python train.py --d_mlp=448 --norm_place="pre" --attn_scale=0.177 --init="normal" --lr_mult_down=2.0 --beta1=0.95 --final_lr_fraction=0.1 --batch_tokens=[8192, 16384, 24576] --seq_len=512
Each number is 500 + 50 x the weight over its row's rms, rounded and kept within 0 to 999. Layers, rows and columns count from 0. Numbers have three digits each. The size before them is the row's rms in percent of the matrix's.

# q: layer 10 attention query, 160x160, rms 0.145, rows 0-31, columns 0-79
# k: layer 10 attention key, 160x160, rms 0.135, rows 0-31, columns 0-79
# v: layer 10 attention value, 160x160, rms 0.161, rows 0-5, columns 0-79
# o: layer 10 attention output (transposed), 160x160, rms 0.207, rows 0-5, columns 0-79
q0 087:483484465602442504471516498475536594528395574476460548530535527573427391468511522453555399521408493455521482424549556577469509428501529507444520531456581515425488590426463601490493485495497517511514509469500511584493512456564474495585487507
k0 090:504573530422533471492451468475494498549570484492421452477518505543612493566437487441496447500554491565490550468480481570512546541470481493548412542554511490487485600455517549530556529445402507518551442389507491428465511384605537503505510500
q1 108:597543562470564527475619634561473435496467475549447515427523540544496486446503485494621467535555414555563561443483531491539546494538477575454505488554539573586509459469535479510449451489449527512409533458530546466516533518506486562557496493
k1 094:431483509542516519473480495544499487447551470517531446529548493505540427488405485585417543448569483568504455449544562410472554489468473444465500518541569414406455520523536459475503437508536585461503432508568473448548475472559522482577551563
q2 087:475534444535484455558426428553509506536466517517470537462498553426504526409475557543470552474482471407501530502467447526525507580512610494447540510442506449440399496494411396517467502469529516535555596495476510485537499537464497575456474540
k2 078:555476603523506561485544448466487502476483460510541516534466520513484481556498430431575461463569601565494436461521409462538526555438497577619523501628503515516487501446532523383420414563553459481564447439467537524555548558499506515562410458
q3 083:414435482493458523472402464550467469439442557464443427480530478489548494492565553547516491577395465420515488461481521461448618482410530427363568492542543453530448533468532575538499537588475562505541467516404518558488457433529493451529473538
k3 078:487520567539478506458489525497463540458529476574559513549521581476538491497491450508482433521520436551475544493461441593491488502446552540552421585523577578514614403429530535529530583451561492432525513521575465465548335519522493516485619645
q4 086:469548416385575481564496428517435486480515544524496548436497505464492421504402552578594555488506399491413459574489497436534475492551436542479517438485481467489489560612561454521497470583529562509457596508414481500519477512490499478561526577
k4 079:551419555495504526546523479516515477494522447574494539504451540487525471538508489323476492567567661556529496490525512518504529599481481517499517509471459480525457474564548466565460547506524418456559472407488554468605583432453475496546507529
q5 076:516489522458548478527364395481441468441525452545497507497533418440496446492534588531533544496548451368477517454497506457485498475482508479346530428421523451445422518521529508547541568543521476568513536585403493511459484500483414522537518534
k5 098:518531529565547518430483533587481480502481468479579529532443534523527461419580403530531440436448523571498555510515484552554506522493447460624382586463537502474486598469578564444482515480531488450479397427491432465512460503499567376487535477
q6 097:564544542456582503503450445506510543547480413434481551451503535558573520547551479488538411489638553514527492515538562618550425450454499576589528507520386462429555508490407474498526464501486488487474515465444528598551477515544478485418493481
k6 093:486452449557471514466438547415501434535426533542579539531526504439652536532509508424504560481486502608470458514468455628546544542552495504482503594505516474419474526446475524437455489497539435455485538488407446432531467521427498539482439416
q7 088:561430512482492410487422526526528465562548477435461421542508500484534503527471506533493490474350459481439350513520485551568516462499520470453450473480494533517472371487540488525511493506537511484517572570554541550441394409481463520442552509
k7 081:444509558444453566528401594542533531486517479442518518465465488490542425517513545537460493497545454490493517607518440562439477438580604508564483547554456494482487507534574550449523487449437623578429530510490418400490557499515524492555598483
q8 091:494454571495538447502408478471474383503474406588507466488485484547419513510575511521461446546494507401451472545600479482539450529516590493463421445485522543589489425512511533508507512468498448467578572532456493539416479394561409462458513489
k8 081:470470453450586486490422481582551578495535479450489453457546491470533493556477547540449502480438419419501511443453511466568498383596562516339501524488444454467496405589401488502541492488530571561472614558490513474500460499467480591511511437
q9 083:455457481535445557465574548542517508383516497536532530572483539650484521571538446515400446508491546591519564476508478520479470572509434480662532514578479464589472440476496423530426482439508526421424408487545468443452531424451548356528406531
k9 087:482459443497484513498573506449486439431445588500517447525507474487470529576458560534543469537517516521553459533434459461571465423453480486475597491512560565426541435588500569540515499554441568481413579543557495495549568458450383556474438510
q10 085:547505447509551480461520635520540532636583540488521479435555609489401578546491514506425593520535473522504548545584490488399547540517540456571422487545488427523587377462462454534491470512534522525467526500468525475508507550528509537477472419
k10 075:555450545566382508516473444547514442521555471479503539544488561642578399508583495470464485547465521486503519418547500514456547573483552581575523519469485469544486478538463496502488528477512539375500440527538529470477477546558487514476540390
q11 082:561563534549537502553473614460551434498505454573523519465573557472461514503467543564426557555612513460456513527574414450551489496529567485406389544503487499491494396439402464531522386514532557618507444573447491472463456482551441582444493504
k11 089:565479550472544430506426404439476529574509493442570457510502424520504416500458534564545458466471391464519492467564483478561432440545551462455572477470458425425517524627467597476511451379460511468480595559470493484474433603600568470467494445
q12 089:508501525478573406564417418439450499474538512559418444445474414482564494527433558524504520473444424487616508487427543480508462512520432563364570513433533514506546597573503564486533508520519485517584484482498489627440417522454440510522528557
k12 076:470446462465542529465472504461429504508419507429559575513504509490437464514435490551490576475539504397465471491509459475575505463609459429482471488499472414507571533602544515527578448475530496515489547554507403497521513451528556597512558492
q13 080:482452521555512487454545428457509443498424404528417411581449505498540542598540489497455439487492446429556457465503551530481563518598463491525576494516509432438576495529524496523494585448509421469488582369452534547525589520489479504537537599
k13 079:448567424482490550367457555466597499501390489477522541524530439526533490408451538601500494540504536552428480453468473446539509529437508594435435508534544563508485525478585481481445450495512385569503441491482468507498569480390556511512498577
q14 090:506508430501420572465593616585574550564595472460477464574471508502581554463487492480463446494489481610533525546488494468476539561458518485655441499527496521420499441505486482491507529415510482378420441450530564431519575542484591484504443490
k14 081:515460520569432543540543503470517480518587436469445608530460530534498541633528513458534468530515622460403519548500502533471572564511501503606464482544573528531482572416538548550436465562496523518523522541495548464521635516437534482588480550
q15 077:584504436453522527500547461437472451497499526558508502491502446469464494411464517461550620490526500474520540440412541483558518424530405519519539581474486521468482550537505469478542415507469489566409537514526509503459507450443475611478540599
k15 100:432492458513528446545497480577454587561493486499485440465519548504444474510515455450476419393492442480490505563519528553472479431499485478640546510480490515524475563561482461476452470489445447544586359460530492441533487451521578355521570470
q16 094:612486543483510482405519498551574442518556485582581490510513468435446514491617482445401590489527483526423529437509507546504440429557428474518480441571487522485481451500480470488512437488492544564487426545456519498560537481462451560468541526
k16 078:538453443518439512532481457516540569584587482475513522513456454494500432488567465379511511482438463480449627465519518466432493444451528525460502423521473411616454474471444458490514437500412550572544428415524526576385549481544535516511472420
q17 089:491556578454602501563482424452448497461434547555462520494537473436494437469506563514508482515499449472448525486451449527552472483505461497318544496518435554558478604516523601398550473614470567560619537517450474520448419488491449551542504519
k17 081:402558495460567470528443465506434472489390521547526526505471505412433454452473396580573546536520407551570516460500497506539471406569464442525477562457441405526472459665435543519543526512522499527520444514462510493511491450488463534401506513
q18 096:562500568558494538461589485439486485445505528536546483535512500438413511515574594483394496541361514470448472379387491508490480468550515513529557463542453471556420432515578540484487523525470569485530468518489461467512554492546578486523500499
k18 099:489466460519591567448506567544477535526439486496507488446515481497505511509553432511432501427487532456506440466412466491589519538493445498420427553533616453543487438532493534448447530545461486528484453516448485448484480510424526524432490578
q19 086:507520528494492544493571482463565465463569415575504476519434456452520555525514549473443571499459492552503470405406458566569454456537441522559475407565535488456498408449522531428534563442561398468492463408548530457534495458446616491455528558
k19 112:522542540529473468455501551532479441519519499488460479531456542489505529554632512529507456535419518543565414433456516492439517510547561453560469502425549487519471523465487575489416578567394568422515423593433466488478582469548537566514474514
q20 104:507544495456463502430440508470556511473535461516594482563426507432505468569572560474511570510542547566598475475489496526501433554500489469527523611515578486387525521549463553554526426451593606547431571535497496412478568467579441499498537546
k20 093:520558511476515480474481481492492516519536488483549521500525489502511522503472486498521517458543425375487552452453514460403380491436473474410461500562478481554528554462596538482536509484446584505436475543552498424454315556549494498459574531
q21 096:482508508511407523418513453454445534447557479617420380596400506553517375554489565494554488520603535535557463558561451551433390444521437537459492558532520481469527498545458535551566573462543591448500547542567434448471453554508518458601445572
k21 140:466499446402465492437445489501483465513532437485597536456428578522505528417510498403502546443407498554467515474567478607557449536424502475486504470526538494440499568526428515469499483548576537511504511434521372487551537453459510416598511488
q22 106:521558522522543492506580546394476481471550466477466513474525549498517507538406527567528544520507565425516501524460471455484504608576422523426510509507475495475530512418488597529512545447448581453473546475560468448436434477508560495458408507
k22 137:457471477457562485480507648459513532480526501450402506481532498491570489567417565516526469533525605468525405463410458424480536532566481470488575480535509530411571501454410521486471441481421491562513572519494402437538424550466539518491423501
q23 104:475453396575421491519529512590570523498462503554500529510451538517449577534572475482420566480428480471542504539523536626534558500485535518578522494426526509484522414481530413536435511460584453474438493415433529540546527504523471414483486478
k23 134:524541534503494465427538578490524459523506526511462456474500508552509488523419599548447543561404598472537430465406525511528552538535497446522572538474435540418537464505547513453463428473501538506469557519525405364485416482498546513476448464
q24 107:458424541560642564495557460440513503342404444483500529465527452413468428467485540528544473430584441477483500493452522479527536552532398500459577557507499510521511476445505508464578464514495532552445495507530501400547530455505527487501508493
k24 144:488450495536532520509491436504536499513448519480563408481496503463585535481491523552472516489477453536411493511398582525579442598451421456585520571550568477458515466530585471397469437455600461495464504478490527363534458483527562521483525507
q25 087:516507553555492477406492553578475575463527446441449466442474502474497550470409484486503482530534548518542427514514467504561529500515478410432495456461549580511532445489467496549584448495524559545469455458534513493595432517525557420475431535
k25 139:517513472565570569457521549572490585441558443483478529471504563441459463457474435591458502464475514507491483567536483498537526531520542478450424606533575558592476467438516469516507581516468529389440469534594514429380494516461566399521563547
q26 107:465486509485511437547465460560532524540549469472510463415483485514499455484475447493552436493563424589538576569437562429485540538578514599505480502478605478543490498570489498432550514467491461484440445428621565459468476507572452515479452464
k26 171:459454455461582446540455474533498532504513448517501455512473490493533459514420426459560441452552504603480474499406557456500475481457576474502486511435595479461522512490465473400534477507403496483505473480549603460537470524577509520454446509
q27 105:532521461463438398487500534640587451400486559504454491476597461526497489554567509489498504575424456539556521559524412515434438444494464519503512570510439510505522464485467582477562459461456541453528512514427483532669522508590518507520501486
k27 152:468528533539403381541461438604464631563517531498493457526548475576462518525492518474480399533467449501509586536459534513431509511499550462586504551546495513549527543441588485406452446470486539514480439509522549568504499482531478445498466432
q28 100:536486555439447480506560598509485525431513482566504558525525519449485529523444561491536541425496582513541511495364481485546517465456481585527455542474537617542535434502476562386526587548482438503469598503459462482479542537448542470478475389
k28 168:455526526441521528516569621542453488376464474570518543504547567441390529454522539483502543392514592505489521501420517493524547510426463524525543567515541593561588452485521549507506490549586481514474600522509465596584501467503502421429563496
q29 112:546439518469555370443483526575547569530438458415493535440512481522395533522479501452496514533397509574478483485419543490514496493516502479532520519468499493492517503441519539556462461407466472399516438526492470443498498604495463454534518445
k29 162:551421491479540541465577517551475479497419557532462468415535461432481475523534562483551550474451480551528439479465577429534543494567493504544522500576505515529486451550485536548543541396587401533489454480458516458534553495455507466469565503
q30 112:469503408546516501557472442543544572495409458549511450523500499438531493498404518511514574403470445559469538446424453472445575518592575508451542522500528548487516464565518505497472462403437522488491485523435502523435545486495546486442524612
k30 158:511517407522426480576450474533596519506516502486516476503496434485471509529536574468463510508506499633541497496460584479403604524489604474495615431461494433501511512618549526522505517469547506483413531499507500429432553624463465412453584551
q31 110:588491514456455484506431502464553508491481546542446486517471469539546395542467586557513421462561438424483517442492477512468517432527470536494524568492422525505478473546523507477457554444481465435545516512429433469499517477615509590501536324
k31 157:435498520397514462503490543585509450509531504506457517481483479455588395544454532542469384512555434471438559527529513508393535462497504474524572471510518553504506544495574503535436491371433490512582440452480351463501361461618517550548497504
v0 105:527494542570487536460549487439474466504606487473448497523521507363602551429484487460525507477489589484435508525505445572424448571544572487425466377546423458457491462508490421431548523404592548499426546484473510490513521462567504480494532491
o0 099:483502508459447413519570430443512477507599462494484524521597483508456517578557449491518524524484530386384490520557421445423476532542489511615557579467471485377531460453499518483594466464442524557520534443426378457501482476481497569499463485
v1 101:504532561421474473560401494470392520493517528478466441558473587471454536536503520499604459458526507533478518408428544451468524477466519423394403506491419560539449423508451429402412485512487458584512460473486491536524538484478494465509470462
o1 101:467481542463400441464485537545515414497539499497551506575539611541433497488432618532553394524509542583430564422472440472459460515459493455523491521453414541513471581486496556574438455514501440520502503506456509428556558508552538475572480458
v2 099:534484596476508468565542456430598591508420462541459544654455512499501554520552549585516503498641502522467396565517441475467554502553426564434519514473507501499435540500532546499493533421564489466523463523499529490409468420518479603579483515
o2 096:522535432544605541474423460543405456482423443562470505516476559539582595475421468518525471429604583507541549532585411561448518482583379560516518495472520445505435509456488502494538540451484508523434540547433434441483486539523505582446456554
v3 103:543523451511518529480422615539471550503587459497414440546500564425456589488555533563628494541434492525556515583535574401517493509531499503566523518503467537469479563505491567410491428491545563508482474557468442499466515535494461480599470506
o3 103:505601492430497476460420468500452494453520480500402522587490561468467610547474528446485437474434516502535471618526525498502464543503546509507482449549493512419517614532471501483514551551653549485504456511459460555539439500485490514412441577
v4 105:477516499446541466465576514463499432466456439525478566486613414585423405528461449478543502496439504539452445458514553542435466481463499550479468605444471571459458450489502495540561510521500501465589498545555529485493555514557512491473541597
o4 107:481580569537464495512536461407527470447436538529449491396459465493456424465506580536505517504412487432511419541442465453419433586568399505544577452481478497596455482496471447444430536537410521381465443495591593541486516534553458607535375446
v5 104:545526594541486421429557500526419489514552622514450472464535546540476462435516501510541536512500547499552500463480454432521562519426551496573388500507465536515434532460436503607429403514607445512563479534555458480497466523559499518553401531
o5 101:530409583383446431394482478446515480487491525604471431491494477479505516521504585492522529461530519523483510488450574526517478545494499558563508515463540534521449556538447510537540429464580475509560541484547492439519547508531473517421503477